Weights of a small transformer language model.
Size: 15 layers, 4 heads of 32, MLP 320 SwiGLU, vocabulary 4096, 3.88M parameters.
Architecture: RMSNorm before each block, no biases in attention or MLP, untied embeddings.
Training: a variant of Adam for these matrices, 4896 steps.
Each number is 500 + 40 x the weight over the matrix's rms, rounded and kept within 0 to 999. Layers, rows and columns count from 0. Numbers have three digits each.

# gate: layer 6 MLP gate, 320x128, rms 0.146, rows 81-115, columns 0-127
# up: layer 6 MLP up, 320x128, rms 0.136, rows 81-115, columns 0-127
# down: layer 6 MLP down (transposed), 320x128, rms 0.131, rows 81-115, columns 0-127
gate81:511535509538460501551538452548481476406512450552487574538478457518464443526497475528546499473396485521549503587447531460501501445497516518529481478506466512545498553514546480526505480483496474530531467482468513511496511516528469425434417536416477503510513537525460478450524479488532474513429448546458500493507455491443497450518450483572476548497503518548473470492527525521541484540472
up81:448479484479553537450525547502568526546514479521533482607433516522449507508542489506531526529595469562431448484548563516508515517508486512489485490499433423531505486492510508463570496467516514450514458520489484510506546513445525515458440463434491481428529475541541515441550445534484471524506445545442576444491453551514475465468526485546489512483487481530446495476534503510514500541513
down81:499450529529495526467514473467559524504508535475487513480530538513450464559474527497487498475533512465452508490485491505527548535465485427444458465519509421488510537602521501527451537523462561463589474513479473505467470497508512531469541589475488511424504499523606537418568474430497498489454499510499469455473611456486532506484465493485588486525509555551501465482462449499460552452538
gate82:485512485450387556505546442544453477498466496480458470485480550492461464388523499513540481510549440428535484492496538530523413520520440582526536537470585583418572568445426518508432441439453531438459497511473540559501483530513448528485501549521511451556504546499506507510521533415492530475481480493575509544532519496467457497529450536542505458465499505514540488465470508552467578485421
up82:512537530444491530516478546556501600558462542458589462554610504586469449519544492537506537549559532520417545494516518563450523543484464491507548525468467540483462518502561488527533586538488544582453581514438501457501538527470560562443494524475461430502518537513426554475564481556557540502517554500573428526484571492552596447494525525510552493380441515506573435576506516543423553500597
down82:532498538516449543517463568499455558571446481486524504477523528488460475406513429564531452452575457439478419475529570492393590393542513471433508466503539486425442499459454519511525530573430418487522559453499566503524482477572515610469534544524524581494607552467423483508424495469543469428471455509473446542557463506496571513469562464471493496498605497501474438491521481524469510415557
gate83:515511425566514498499528484549448568584491505448467455482483493431393463458550469515543495567463526494533523549487462490569534557471486508545472565527464518536514502451495560526513520490521525493493537483500604481462543512543474561482527609514495492515453508471537540430519463510562530505530491471499514603488542548448570540465504527540495548479520512461520514522501514512487538460494
up83:528530476466429522542529511461526509526532475541499414486566485501527453547403480477525551510501509550491504508449465489479532443472479516525551516509423508513478523550515565449473459524497475594547548456457530444469491481461422521446493530469483466527497518420511488600530503498414490509482548513502418429473454543461463470519583556504445479516436483449547448490516449511503470585484
down83:513473474557309490485512504460524490491519456492498513439519492435499546429472509471451496506521528447457511564528517566465533512440545551554508523484516474521481564459456525476545551497543482591488517491489513499514463470491473506477457465538487491569450448489496524429505504481461460515538460545539470479472456500485491539489596485533546439518428431478542470486460552491446534504525
gate84:559447447466461481496551471470536540578497494497491481518605582473480479476520441492540483526512538459552514473535476518454528456496535525529545524504479516501503492569461560434472502542485585505522436485519523545481412474493540448528421442487475456514441510525527567477473474477475492421438527519518480481550486507526499522511496481506488618539512540511535475477447518494523565488491
up84:471497537506488515529538448473552546487502506426471451495573536454521518483525479528441542517463523567472475567485454469427487437475556520537536497513494521517443473555472565480481477503486525490457492469531551524506558428416521537477527464466498496480486509454569542510434466478495516513426480477447481516530486497460494494478467555515452535581471475531507496462512483470485523423476
down84:487537527447601463514464488508431492605567440468458528528509515518480473487514518517570529448490496494516498489446554447508474563506502549470499456497488401540526492478463509468460508488503498485484530527517525445480505538480513527536511489497526497518496594515498499438543463479562541522470499460487456441515548541504453509465544509557483507470444542485471519492477499461441509489542
gate85:467478460483448543529492522525436481549522427438429527485490536491505527491531435456461497497454464469447484550547574547531450508571542565534467583512534519516510516564546520483478555476545541452561533480439499528465432471527448535505466546447497541504451521543512562483507532404485524462459472474510449478549573547576509482458539577485508526528537457460563586418561457550487458553545
up85:543480514524514448428516507486507455511458476461482476570482459466566435463509516521520480535543514490453476595523433482466551526522459527455513501490489483563481436399513529429505439512495435528455552527467501454482504409424520561579482432488471577521500493522513479494525509523531463461432494516474452579385514511599410543497583480468502466520432492501481470573495515528551444500514
down85:491515505518374505400545480532476527503478473458568579599520478515562528468549456569476515547460585436458436523457540500470582470521440554473458450474483524510459503524532542513493499516442470471520517492569581452472445460510483497457535464477483456474566416468479487564486508461546494497565525538488559519468460512439510502482633549470495450531502525466410487431458503545530494459495
gate86:546500498546529578498530522438526479518459470473452498497521438505432482504507539525522435428523490466470528500488432484552512472513486472481528501558515505525518454512534492574454522553462566527581475522519545516512445542572482546523500584507487488484501477521510478599493511459445461499524462526472453512487523467525560464540522480454444517581504531502515523513462497457453490471481
up86:471482495449527481574478420546496482452545504463505494556465490561514508505429474527454505565468489486520507484533520482508491521496506500534549536535527502469443479483457546518523514509415517502497543459425519534467476501475497462531511455488588488485516503487512577452491496495474497406572522526497497500505528527565506476502457481531481548467532543436435516490488453474540517461457
down86:487529470530535500586529459478470576499533485508485526524515520577489473460499516471510577486487555466531486475525481505514514456539535472516478460582479578535503529496454559497500453449473560515504472492450552482536488475479474524566522485487502516571509463467559427470463481509495507463520454517476512489527616481574546496516454505552444527516533490455501473480498508503569494513479
gate87:523487491504419500499536483520455546476485527491433505550482568562502526540536523449516474461428524488532518460383503503498479452560473500453453510563513532520487463469480463509476552515537568486543509436525583550557538472526457507492558567517502559539438527432509530568519505507505467550476472533560531510417457460488511527540495532495474477521552493517426511450472558562523432399477
up87:543462472485509483479537482520549499523499577508494486460581463502434498535479526537574440515538620524563543516496491539504569532503509467538594560543483496519427460529498640485514535468607576481481517515470503502485475479497516595486483518477497472515565486538520503492552476543485387420492557546512453508490520540533578567556562496478522483560498516459501383563549516454480496467588
down87:493456488480384548504461477424536562496521460479481441475389491560481500499482465470532423498481551585500450405513464498446532514453474470505472454538477590476487604436502524475486466458589508472399560471500551505628444546527481555457551516523517468487434505460541512551439467541471532467474564464477420467516464530506482572400499553490546503517536473552493473496470443459516574483503
gate88:549435484479499591484479543475542541560484495538483526479472517547484485492494450507510471491561514492500472482459520477539489441474515455521510593512494482473536555476480496507541530480466514468545529428481451489479476519502478521523531528474448463436494548505458586482547468474429529511507520501483460468485465563465560474439533546463486602477529473509569473473547535462487547550537
up88:502408471523591482509489504458483618536471472518522508489501494525529511485497450530517448465506523531493519497433456460504501467484564502388472478472531453446489406479514507513522451481430529478464481484549480522481521488506480471503535552527492494450513458503473491414465480478476470533578522568519462487547473547460522487523540509509472493492535477505535478462482562576424582524536
down88:472530426528548471481488492513483457462539457550511501496454517495518523505502505466454496428522516515467474536498525465581485505593554543542505418483492384491468499520507466481463497497548479498495491538520545507512578491508502518475451460437531501547506450539550476477470525515579456523505448451485503501476504488512463518515522479547548486517482489505476571486444515511564465501437
gate89:466556514468484471441492519584456502528500499484466488576500488515410422488486528481470476442510454438544561499456554506539451490471529540475564486542540581481533557436498474531495505488514508445417523464516508445461382582507551456472511518474497471519537525501408517469495559475498456476411523569512479533574560519490504460494507492558467559413515503507469539503451465560452570511449
up89:468529548486485486448504476461506532495551457417496468484533413556478451522578412560518531479423540525468517524479546440531486459505482475458460522448472520519452520444509506519528528496545518440504493475526460563493501495477549451501518491526483509483480484534432511532519570506495591492552497462473493470504544553481542484533507525497526518558453483375442530516565497505479490560479
down89:528496452519432433535515442538533526528478474509522496516446501473545443441570518539495435448472620562423496518468572480534489538550539528456499471514509434477572517471507512469495516520588532451568529510472459499497470510512476468519477479444583510531545470473435518548530488520459504532478483441527502491549515538430550510491471472491462542477552487495504548400522538505519475500494
gate90:538480471480477551539423530435480564565455460489451568514549544531525544515480492518515420531509490426567563495511518517529506488483592472512478443463451543551543480516481455491534475496517509448505559486531521427547527486468504547509496423500465494503447495480448490517584529483478485518552497495508513468482503467536424545451465528574453575456458517513366550435469483580506517516414
up90:587505382481501504478523434532559472490559548500481548606456508445469509519524509503461511483532541538523487465437507488543516547538560449498505484515476452495489481546456515449509434521436479479468514526543488493516542511430461497608568506548445500489508504524550522431520515519435463497405445561543448452503490568537526520498485481548481525491524493513525502586634521472535448516556
down90:534525443509424562491515536377528503616553497442479506573534554519513506456531524451496510466519534518492453510536474465562516426570445450581512548526412531518509451477521488549475491501536545489494530485501462550507495522465534554498452469497479477534544544458473537502481499428500453425497524465397495469513502512473402469468501469475494495471520507510531512436420504586516402516508
gate91:522464442470480490442561522446473463570529555511518528529415452590498518457503581547494466572512557584531508491455526458479521494521522528475518458575453542510499467511390396522514464464570513441459528479437565476598528458478498463579454503516540476557493511494463484534495552493459494461481533551515433475502448527497491503525476473501450406563538501481507471583506564527502475457440
up91:485472397487500451491432464575496611461556456577480434535453511489504514476465577480505437532473514485501463564535503478511463514475506549512497519479517488521466485563509534467490512489528545488486466483504464429462446548495468494545513521525482465439533492509459539521552565518511482497498446474489565462532558569511511518554564464464447541531531504458415517488537513422553491511453
down91:454497449494536442534506495511511606508460468503528584517430519491463447500504492485442494540441479462460503488530515441583509513479518523521568546529539488460495433437452438475518471487489482498517480490463472541539513503447536543470530549578551497568513531496427526506500470562484535474492528522473502517448377531550483452531471502517484431446533464488494438426529536505464501490468
gate92:499543498496432488485573494538487518504544481406498422550461560594492483549553382504500535552562506450464515571465512522507473496505502488568487542552503509510498431555442523511591533478484520515443587466456514530476448565581524435487481489502553418515484566444470510486578519508484521479519551516478544409475456517480523492422508452511475490474502540483550558453471528503457544433470
up92:523476501502477466553487492438533448446427510468475467540517509477488419494492487539557503556484481536526386563563515446516495522494464545544486478493493517519536488509489510424439485438476565491418533627470477454522451484471452537480447551487501482486499517464513476483472453467429585537457525550505465446516441514543500456563484441520469493529510455561596500540487502542502437480480
down92:441567503495494535481539528576487531452500535493460500524429538505513510520582438573437531431523494483444530534519502479471465410444510519519483545544587480446525487497480527501563513471477494484501548472436508506453501543586447498487481499533457476482502550478484528451550453515578475457474532510533526468541420504437577456503505437506492470404509499445457574481450450503512469545481
gate93:567512449459491509560486513487441503520495529525475539466507464507535557488592511513519474488524502530511543501499531521540513466495537444539487460452473503540469495469500489530550491512492507516516496504542507527609480537476510534527527519480499442463507547555522569495500457502482477503484518494498456520522472505503514481494552458488538501552458562519525480592552485433510483550512
up93:457451515532592559467507558480575555526503517547481550523448492517478485449501488545531470541507505551500460513485465506519480451475533467553513554527461353477443479551477474509487541493520513473504494527538491513486546530529493529533527498501540423532573381565541456469424458467493490507514545484470481518544426481480553477529561526523492498507522538477545488534548490457533499589495
down93:446490521514547548460489530550552506496524448482524456491478527562511446545453534426493521450509513380478506487411510430470469519443449534455507527540534440448536503520500530475462483522522518479521458457516538510385518517510496483507492477505493518571423477407535424514520506467564495538482496540548522495507428492521424494478478494565541498493534480520473507455532558602485551476503
gate94:504477582504432494528475517513481509518566510542527533552511492549554486432527528458516507503546496518594502458475540520465464535504531448525497488495578538493514521487491566512496499491585489495436524499513511530468476401540470483466448581493512523468507491536541554440535423497562535494520426481572493514504469429439459506445533576443511559387539512473502477530542535511405556511612
up94:458533540495471538493476490454528482564515473498535550480510501530500425531486436551542491458463450526494525515516489562492579494450475456506492514426544495516539490484476514535510489460509521434503427527462546484416521541510521500482491555569490479447419513498433529523434488424544505532463517467442548598522480559559582510506508477535549501533515502409519501521548507580515557436515
down94:437578471449482457505464519538526475522496477510510519503474466448502561493518483467457533632522520550507497531520501471565495473625524508505491481547491475519502513527472504552514495479541496498515493478462454584565460551508448484495481551511487566537509534401518481528512560543472501482615482581563552424465433449546468470485476496512452462474512492539502514538477509457494446512509
gate95:520523562464433529558498517572473542461509469485493514474505431509508493395494527492475522545465539512531484586547595467490490506522515524542494481473487521533458491545534476477515471458434484493490529501564567526493555516539460524492535566472475434519532559484534479493524483469497509466513484397541531512511405515456552448512520473527455535478511479434493469486506530552501451494527
up95:502562475503507525480507487466493561541486480457484448431490459482481391455474465543499505544474474517483468521438555521489530510458527527426465394461480454499525544471497496426484473493522423507497511446510512513468496561474461538517553481517553491478456465503471440428533544482504481559543488551529488506452479484566468522447486497530462515546579487531576497477437486533490523499536
down95:487466477491504488428437518457444515507435479534530493456506490536504556516439468523451518509483506440489539395492512570506542480445551478488476473470510511518523523522540511557539513487527467548528466480561462570423410499577552519437545470523552496446513453497509506389489514476484519520505592513470505446474440506548489540496494504503490489530504540532467466560492528495519558547505
gate96:521540498468485507488533457476487482589443500482537575510465501529534512572536546546463462505583523487433528522506539540483490466505485558561505543488508472526526489503540528560493474474546498520495604509512551483494557468538485559432549553466454534514533480507468569499518509516450488486521482502504532510469504488550489479582487466518504559498490572596489554506473545477515550490528
up96:502586554541462531548491563571512420490485528467418438556534558536469487448495551517557440590500537511516497447559514549468469510527447516492463528494469490493473531496453478519502524525538518477492516479506501553474451509488533503505504474444578538497570527451499500450538467546495479540510478469534506504522548481543446554508482469490488474434499451555510544416423457504468530497501
down96:580524488508457455535479515569467575505492487523502535455475488498477499469541481521550424464505479484467546468525461584563522537475504466470457538451443629447532506464503499542555470476451521479526518460505473528556511487551503545481496459551511454488550520564471542521500484522498464481495475565479565613487517550539464523475522498512447486430448482545444487507481468488497493484457
gate97:487590527518556476526525453530524454508495469531519558543519466573503479501517555505560485535523541493512517567460519477440553481480515541511505487495518471495431490510511500476526524428477534524500567575526465450531441455579546532468437529472557473526516490511482448477524503471497515475506514517498488441521539483457496497521507526563488552474462491429521510499534493443474483483485
up97:496527538518480545438467489481449496548509550457518473491549548504502498524594507461537541545444465503460558555450527492495524519518517503514543532475548449484455479522538417500523523422551591485501500477494515469511461488506500555455491410493536499522544525484482457455532505492571536515504514496551518548456490483517442507528469458582549511530411470543506533482504468484394525493523
down97:528546501433358449472508495402504472456483547513486512489492526511538491548515488532499512476496477573578478459507472486450499489499497480522439461522490543498578516467534467480507483472527487508500484528493499468417443544539548423504458532467496458473513418502464560552480485560450432482432549564549485541503437478463467484443488420455528506514489483461521475532543515529536479519510
gate98:507397511425465494432576521554496507473450500414534463555516487521543457456557480495516515550528450426493554527443483555464569539553546480471484520539431584541573468542509397515548457531475544450522574478501605509502482541548514503527541525455533529504480549495461540517585467506465539488558548530444482514472495434486474473468443476548458491458502494534547545500448473551501453450460
up98:477383514490520475436483492500455467487500560520575528590493437620488513492510520478575499477531507479585514561601518439468464540480481518474518547483480487523516578512575518567458512495502549505489536458507530504510462452481444494510456478527457418364523472439507520521491465523503438531590497492528427500517525482486508393519542531468470519546419636491457435537571457500500535502531
down98:573521515530481507505490432462547453587447446533499519489555460470485514421497464536565385519471563544519485486416511518492502476559517544508457519456480519472512471434487526627466415522480483551397515403520512482547446450523511504539495536476493522506487549521514430503521540488466522496412511491513507538557544563510463536574490482398504507507508386528498540533583565477465542493625
gate99:499575467494500451393512606525473491534550476481436477414475537549481463494463505469461485571445469502464593472420561498429424491549525553547463568518519538575491563502511514560499490439503497528568430504514574599561499510470526500485520451471507542553497526435482525530544517461466524392478558514568493608529522517521431555477443552481474545475555514540502477504522505560498451471464
up99:444483420464500464550489517424504486393441531539374540533531528563560414527490547419526493559493516521612493503494566425563583510502576509415460500455452498522575427473530417573515472508442499559464488498508445526525549442477424467544513537508548515494474502472570521488502514560523516409530524546523530524497478514494568492462500465492510524427488512447490509555565529435530551552501
down99:516462431453470546533452489477561455574502503514475577578464475433498444579539516401452561532437529502578459536454586449506512484498543495461502467512451594471531570465519534475520483452463484535496439465542484515556458545426505462514520431484475501438500461473578478505534479459416563523483602581514550426539488473534592526442449532580540575545486489504507480521535491475559521485442
gate100:477543528411500563485496552526507543478459426405512512536506488513493512486568496514588483519506536457502499527557463451523493517516517523547499479486463486505506527506479495533497453535509494425438569450514473486447445532595505536502501566535494487524507528550473521562475567412468479539518488480448500457488394498464484473515536485461438496511457503530479512505528490537491499505527
up100:531495485506488502513557430496532430437538477520558447479500512470521512438523606564538535439467591566564509471557542517533458515541523491493524485472529505519493517498483526561459521529456530475505497530520495526464502515520540512518479566525453511551549525512475536539504523475554593525445531531489460557477541526539504453522482490478545502500479428574539510489485535529481545513518
down100:547489525498467458490462462452557500496474473517538545499544447531583512442534544514524540511534483500454443509515461511513549464490507430466471479488474411495505539533463547486553511499546499463436482502464432507383530503488511547467476406504521486542477483469475521513437484470494474532516505538554518473507448533507507501523435520503482515498495478446454494538528489504540444518445
gate101:466481478499483488455532519562510520531442559482552433584529595560448438510515483447510483495498490419473532452489526582426462559515503547495513590465516551454478493538491472514423491485508414563480563465510562532505419516505475512436492497504480544496490546504555589488562478527464512422530526550531438480560507548484417505514506552442525501485521449464450493458484537512342529442548
up101:501478493493521551492453531510484556509456546508546530558403519500481459570519519521485485494474541466495561496522492524524474509468509469595492493543473506493509529528504476526554558488489515576412522438482487484522457542521508575479581497516603532475515549529417495480569549508462479449556536474399424523566525493465500496555540486499550508517403483445432507430540533503491415541591
down101:486562565441539523459484558486506532470431577502475509492549508478497518454545427555517483450501557605427473482458453496535489550492452421459485461560448381446521525443460445463542504525462469505559564465424499461445491442529526520485484478488526479498495505481498450520388489459536465523494483558513566452439463484507508527496489550467478546526486548436469518520553504517519488484472
gate102:514447498506495548427549486465451569514533500535488557552463552479482495482424477502480503510482413509485490500450528486485483485489502466494537493490515505434497504531498485479507483498590500535488414436531537469560465533448530546479512536465452476561546545501498557459525431480451509540452512492500486447439521500551569448517497518518461522500447498457509484521538507517497507512545
up102:470488448514501496464487527488477476491502510551448491462591438448541439559542497508480530506553540469481514590462504500490532506535605455488513523482564529519568529487456520533455437516518465510461507481466592500457464501470459443537508527526431516523519493446421530513550530518544495427507433504484496463492491519498421519524471476590481515507524529539523499478512480471505492514537
down102:505436502447522486427562503491466527513496504494491494529485543487428506512473559486501511475477470564454475518470505518456497520494523482484487542519474564440442576475531550492527477467548528508551478449575520498515520472471496544479551489569461472472553545527516473436499464542515552558490539493557451544526489495550565531435507496472467546475514507533513457510567465499483639507500
gate103:505480540430445493504583500418435474575559458437509500506513531530544462518473534519556477499473510496519503475462563456366573451584544524508475536553458545549462565587456510561461492430557536510477530466534565566499459487471465490505457543472449481523527545502512538516471526473538567576565495534480504466521505533425520565515419475539419485519514445450566509533478457575483559591520
up103:553484489489411510606385471507534532474425571546522520467518445481536549433403557513424419494536561470570479528568467494522432488510483521536523444509476485470472488434500432531493451542594548470509473495531450450533437449509534487481491472497417462528511475475535535480467496595484432543544513495512459479552496514562511521556478484504484497508445540499451480415490509430557508544513
down103:484431470417562464469544542443500496491520580583433487552514466536441457516467458515515517441460512541477508515477473544477513521459439536528535488519465665441491593452492477584496472525553478476437567484546446501531443526516522505508484519502616498552479533514482467474551458483521527425495550513578493594512439458493522457464516457464481491543532417475518542530521464483566497481438
gate104:560512489415505517485577493436445541538518509469453500479527556531521472518558517496521442521551438494474532561513453476561488512517532514467507481532396539457506504449536429503463494451507533496547575500451493513562484414497495466472550492500568517534447517506463497526518471564429513472563439518544563539486492449507509522485364504538447525439502545509402520466457481508585419500533
up104:474468537499526487564510521504507520537496513491484524590577529535546530563494492533509614476550543512503517544530503494572500501497409503560501488490503504525441470581422514481545502520389507496439513523456442475538483470564529439531505526425509497530494495550533487566527521562550520567517559525457476424518484484562496465462535532496549556482532556491562500574497486509546451534509
down104:438527541558485552467504543520497467504543557481519522520553434523471530479527470540476555443526558475485494448507532531564474553514498512529469585521521549516507470505511515496485454464547523508522578522453487472589446444528464499515386515480494555533512545436499489559465411529511460551538519539444500470518486448456555504553511466452555472506590514541595547536476523563462439530466
gate105:508442483487525504438524555527472521507509527443485459509452511544466481572518470515557501540548469556523482591527483428484542500494546506487460491529519529486488443443540503505460527502482509405538469459487510506563466500474476461509519515525435424557500524405500512423513493516519477470529541503489491504498486511544503531541484448509475503524551536455531459526547518499504503556469
up105:515516533515520510538495515553515537498511461509559467490485478548468486541473497517542450509528520555508472533497472449509509529464473494473472492549496431477437521455500509498456597467506486459523590452465496529471504503489541463463513465541507473527522492441502433432493494454500495479513482469479507494459523458522486475512529486480533503497505453467459455452537523521479560572494
down105:481532540512654550530469482505461468500535493460516520443494438481485532516523539532489455535531477482508572547507490527520520484458517555438551455500524393537488542460509532475520520517485495533507552582455475489477523497536488494496494509518529532475514512480466498499439484525535467445534436494532568484476470435497518499481515515505466470511471550535436483508423494497524518489485
gate106:475455532459437444492489501556498504538420492575478507526456493432385452524537466503480510564578499496533489486502500437475451460595432576411529495497470514533453531498490503559459584482623512472456547497454495609531544545525540484510495515477523507438471504543461501480509522500528469464503442524486472518544491539528480500519450496457492491478505507481508561494543490495565482451525
up106:479486543479552487497551516536499509465502443493525534524519501484464532447527530491532510584540499451573439474530487458525451526472524575499494495491439465510555568498527508497440504464575501479470430508518519528484528554526497602488525520515537494402437466516424532530452469523473502489514488472473505536446526508495494545538529570520480584439530462455450491493512526484465499482578
down106:489473500468552452511489447442533558546465504466498505493454572490441550554521459440516471501535535592454512486499439460488475524395482492502493469507500441468527490481525518543539493464470479474494511470505440481470538440517459528533462566580525522502482533475492470469533468504415453522534501498459465499520445513594476580521496564564550539474536506531552413488474471511549489451567
gate107:472449580463498552420554546516461551511474569438439477460549514573522488505490512482570509443497533454536507432498491464458486448515540465496478553510435517573554537478517522553535629556508500523470562512559440529460458545503483501490537477503538532580514529460501570476548521446460511525535502536467508505506488478461501473474457463507507531502477496494520510507452448558572524487564
up107:474510528531532463474507481515497401473477490503453554431464532539479484445472536490497481484471495510494487558498542510541521465441533473493597480519486480554517488494506555526517483503503496509470481483581547473512448496517522489548502483489468462560584498554493467474582526523531564421502541474451504451496489481447517460507460473608511496489589456505522479474514517603539527516508
down107:479517521477522471508471474524530570433532500498545489481586453553485412493487473479524495482518589553517493546527422518499424525593522508551467505516489449568442544463514535513465588546508517550519556478505479465487545520583499470472504524517494480471497520514567536500484539472534563532508525485494557535518541485405467521469503543528490495507412515485550485529527496470533522484501
gate108:474445499538430489474543481543502487492476462545421516464494446489431406541439460508517492414525403454509517460480468494449496547600447518579549532545540565506482492501489520596499469398601475411499469537559507504503510491508537530540448481501490557529559526474493394513519517494497557560534506566466480518561517567595482519538462521525428466471549518477481471495467439524495508568435
up108:501479491547519479479613514508548500479527480493467514553502510453518545578510484458454498550486468446442462478488503541530544474555522523530422495482486469412477555450539553506464496517515606444516519521492449494492524511439535543515512516473514501551556546549461458513566490488440535507498410439536504505440523554560498550534449454518542488428451479474509601496552556457520442564487
down108:548461458530550549453553457473556505457578524487486525535519573547518483446489475519528525490472439499558469456484493571501458562491423541536508528467467456476489537518483533515535501550498433518496493434436492460542522427429527582503629517493532535429547557459519493537512532527515511525497444535499530512495465575408563490510537498498536497446571561484523463525528511503503550526526
gate109:450489493477483454412465534515447470485480479467513493537518519497436505432538495439513566597550450501561564561516581493534474489515464555456546542478545499550516561511518473511507532545498535464469492453543519571511471547491547472599499493514460488527465500555482501451542510538561537468507486536483519442458464517469471548532509442532448426474493491464474447436525479502448541455495
up109:515528525489459486470474396546533546538470526491545416554516527486468511505487522559447495538511524481546481483469469527428464464425436547418501487426524477495465465478417493521475471436505482538527477510492535463502484488450514489524500500525474509521459512505440486498485522598441443440430487513525555533546484469452509434494515515523511468505601430479495461525543450459457581446495
down109:477490452525487472480549538508495497418437483482452461562470506514421566488433548492499462450511509457464562463513514530521525580462532514541460503425443588493508467465528505438474469446505508457529500504468549464458522504472492487541504486470475434515539535527522508491469517528496436481458485372574487507507421506484455453469480430567489545450520467511486452474479485488529559472506
gate110:513533536476503411548484501465499570464502448499489470497495557530497488492553451536583432520386574484500504445501477510475550456518480522467522482498580502488523528507477501544445456483513434525459601573487497482538417527503468561468528478468528507519499493510513509464493532432506492501461457507541445531472506536507460447471493498461552552471528507480546491447479566576498528485548
up110:387491463559507505554499511535428488482520551480501467521448500547562453470585506426499504510501519528555528530511497470483460519489510514549450481519522500468494465423454602541511482517521541484487472509498512528495466441452537477586483523468508497460541453443557538446524494496545483503482570482473493557529502490472467517540575513491543454512482415564508495542516462433452484476497
down110:474512533497451489491514460505534490472509527492492545541481551498430574478503459538474537523520562452504522490481450500543512482461493531511489498490470603560494552576440471464533453438535461522525482502563515513553494582554510553513487397491459513508466486447445399519573469501536568537518558530505495476508516490444474496453487485459528433460463532533573499525511473500498491492485
gate111:640498482540523450492496475520486472492597544515559477501543530552473499483534543437503459523575449506492473568510484518422538492581541526542499582488474527534451512449479496539525497489468432499457510491464519535473497465547529452429509547459486461529496479461565526484467495503522545526490509482524458454572500425527545507536548514501537483506477490497494499546463465449493474438482
up111:508548517495485505479498513475493520501439566523577492496451468531478522482494483488480476480515465475547530488610459532491473548468484540448482457475476517537516496538435468575513436447565523435503540514511409531525528489550495462575404449492437517438489508516485536539483570520549529505494443496559528566472491553519542520508535502483564497552471494478501521591430516520511528453530
down111:521591567464473467481549521496457461528436469574489488474449525555477526515480542475498480424528534459517568584543497564486517506504531503509523498500471513595537437573495509443506498530493494468530504526536550583565537535493447443474442465499449474540429466502458549470435479401497523482448474512499511521430449437485547497535468480526497452468526441545449535502502508491510488537486
gate112:542444470539468584517513499451477495529509508516460442464513489523511525469509491466522523551500511486591470485461493503573466521466526521516537475450488563585450488535486502473522486509473466443498463554491538425488485493456487529483533514548494504541467493499573489501465501573542512568572474552487452456499492557491463522494466539543425489483469482488559521483494446478487445472461
up112:535537552482534498470447491517494547484490469572623520442535558464587466460469492491469545493533503489521502431495483511495471495516534462443567547529513492550558537510528547527570457512481515438554600505579553443540500498476537566506431460520497492411532494550564465411446431530498478488497537508510503459494488430493558462507545529456470515429517505506524492472560557523474502527497
down112:479493510555480473511524468501470529545479541476484554529461540491481505513455582425472455532611510526478453554548543585468501521524538503529498497529550617440468463508456490457528463497509504541528455510510543517432437461577537465521510514487455448468444449499408479485457388555472468559503488514501503468472524529480541505496505586500500501551559592477467474446496436472562472481569
gate113:546514467567432441455474552482463539463497514457514502477485517570510525459528467505567469496451484531471536479488471497489535530539499576542507468519499561500435473542453398472433483511540430504530579432470483580481514599567467510434601476475559574589435535470538464532477548524482515438480471500499434492585474483551475565518458509573450476397561449496527537539495532576458519482500
up113:494464442448473526499384446546472557502564431464492505501498443513505572448441415460585431529506458504389497439536473484566477575493507503452497484504574521462537451527472527502483452454471556435569410457462446420527441556534472525562512533496540494544405504557538592465499511510505541535503526438410466492500585465525476473509567602461499531455515397473492577548504519486543464481484
down113:508434523500529468566464486423542498412513494545533584447514493626525507547468493534505487494480513478459559494483478513586503565548480554584539466470489513489465476492534516399522496423485487482456421495485443421543500504484545558512447485530508539481389561570525468517528591494488547538468510441512493537571342476479543436516425501453530459499587469423497505566535426509455525457491
gate114:555495504475420418479520513587487532422559470462475421596561521539505499481527482459458470439417568522514575456491511520442423393498457444563441510517423497511439503493492501521484510488512523453502440508551470524535390433502540509487578490436451570545489515500530488468553530431526492459483513493510455480519517452482517529458382553571460515463507554507445525454538447536516492393498
up114:410517546527458439480470486460531546438445496506523437492481543488546552566454449513470533511573516579551507517454451488527488541532509527518590437495506501457517562577493481577474455434456436453529522564524456455511526474530480556451530499593496472486527495522434453572457397411533521492515463510532578509518560562484521501444499431560487455489436425561535544559502532451408540535526
down114:507553511454619526492549445497575479566502476542516512509557478521531442495521451533506584467437545511484503523468504497504475521490442505560533483512514712474493528512487513493417495439519490522474459515467482418543541470499540511471499528501529475543509552453478520486548521492491540484503553552524511493544458470463555517552515426515491459473482472441439523508469501454428561474530
gate115:535494513508495439511524561455460523494508512569445516466436517492506392499574532569475456436527543460552569538545550439470515508476491526488461547502441545544513473430436470493525487514458479542479470511526497532520515499457470527531493541456514555475428499512540475537561536440443477452488475560483480443486432504497471491500508526552471468513480499441501470546484535533518480506507
up115:460458410584474478441498448467532414433550551494511489462463460533474544434511466501483533529450434445496466490516429506417545512510520511463558500472490519463514558522507468505466526547528496456555531478472487523503493510498502484490495533489497446514502498521541493550525469523542517477421555541446462516520442486460483575571448503433491490485503488538523466522464519463491456485459
down115:533542479484471513526504552518461488470488597481473502428476488441511466494557505448431494506529504491572485464455433503433491534492506445466545525512496567446476485473466479490475425501464518490444547495456528535463483430416532552582490502449485477516522490447423404548485483525439445474484494528467558484590502488522463479479533512529489458471517456499503491548473458518521544486513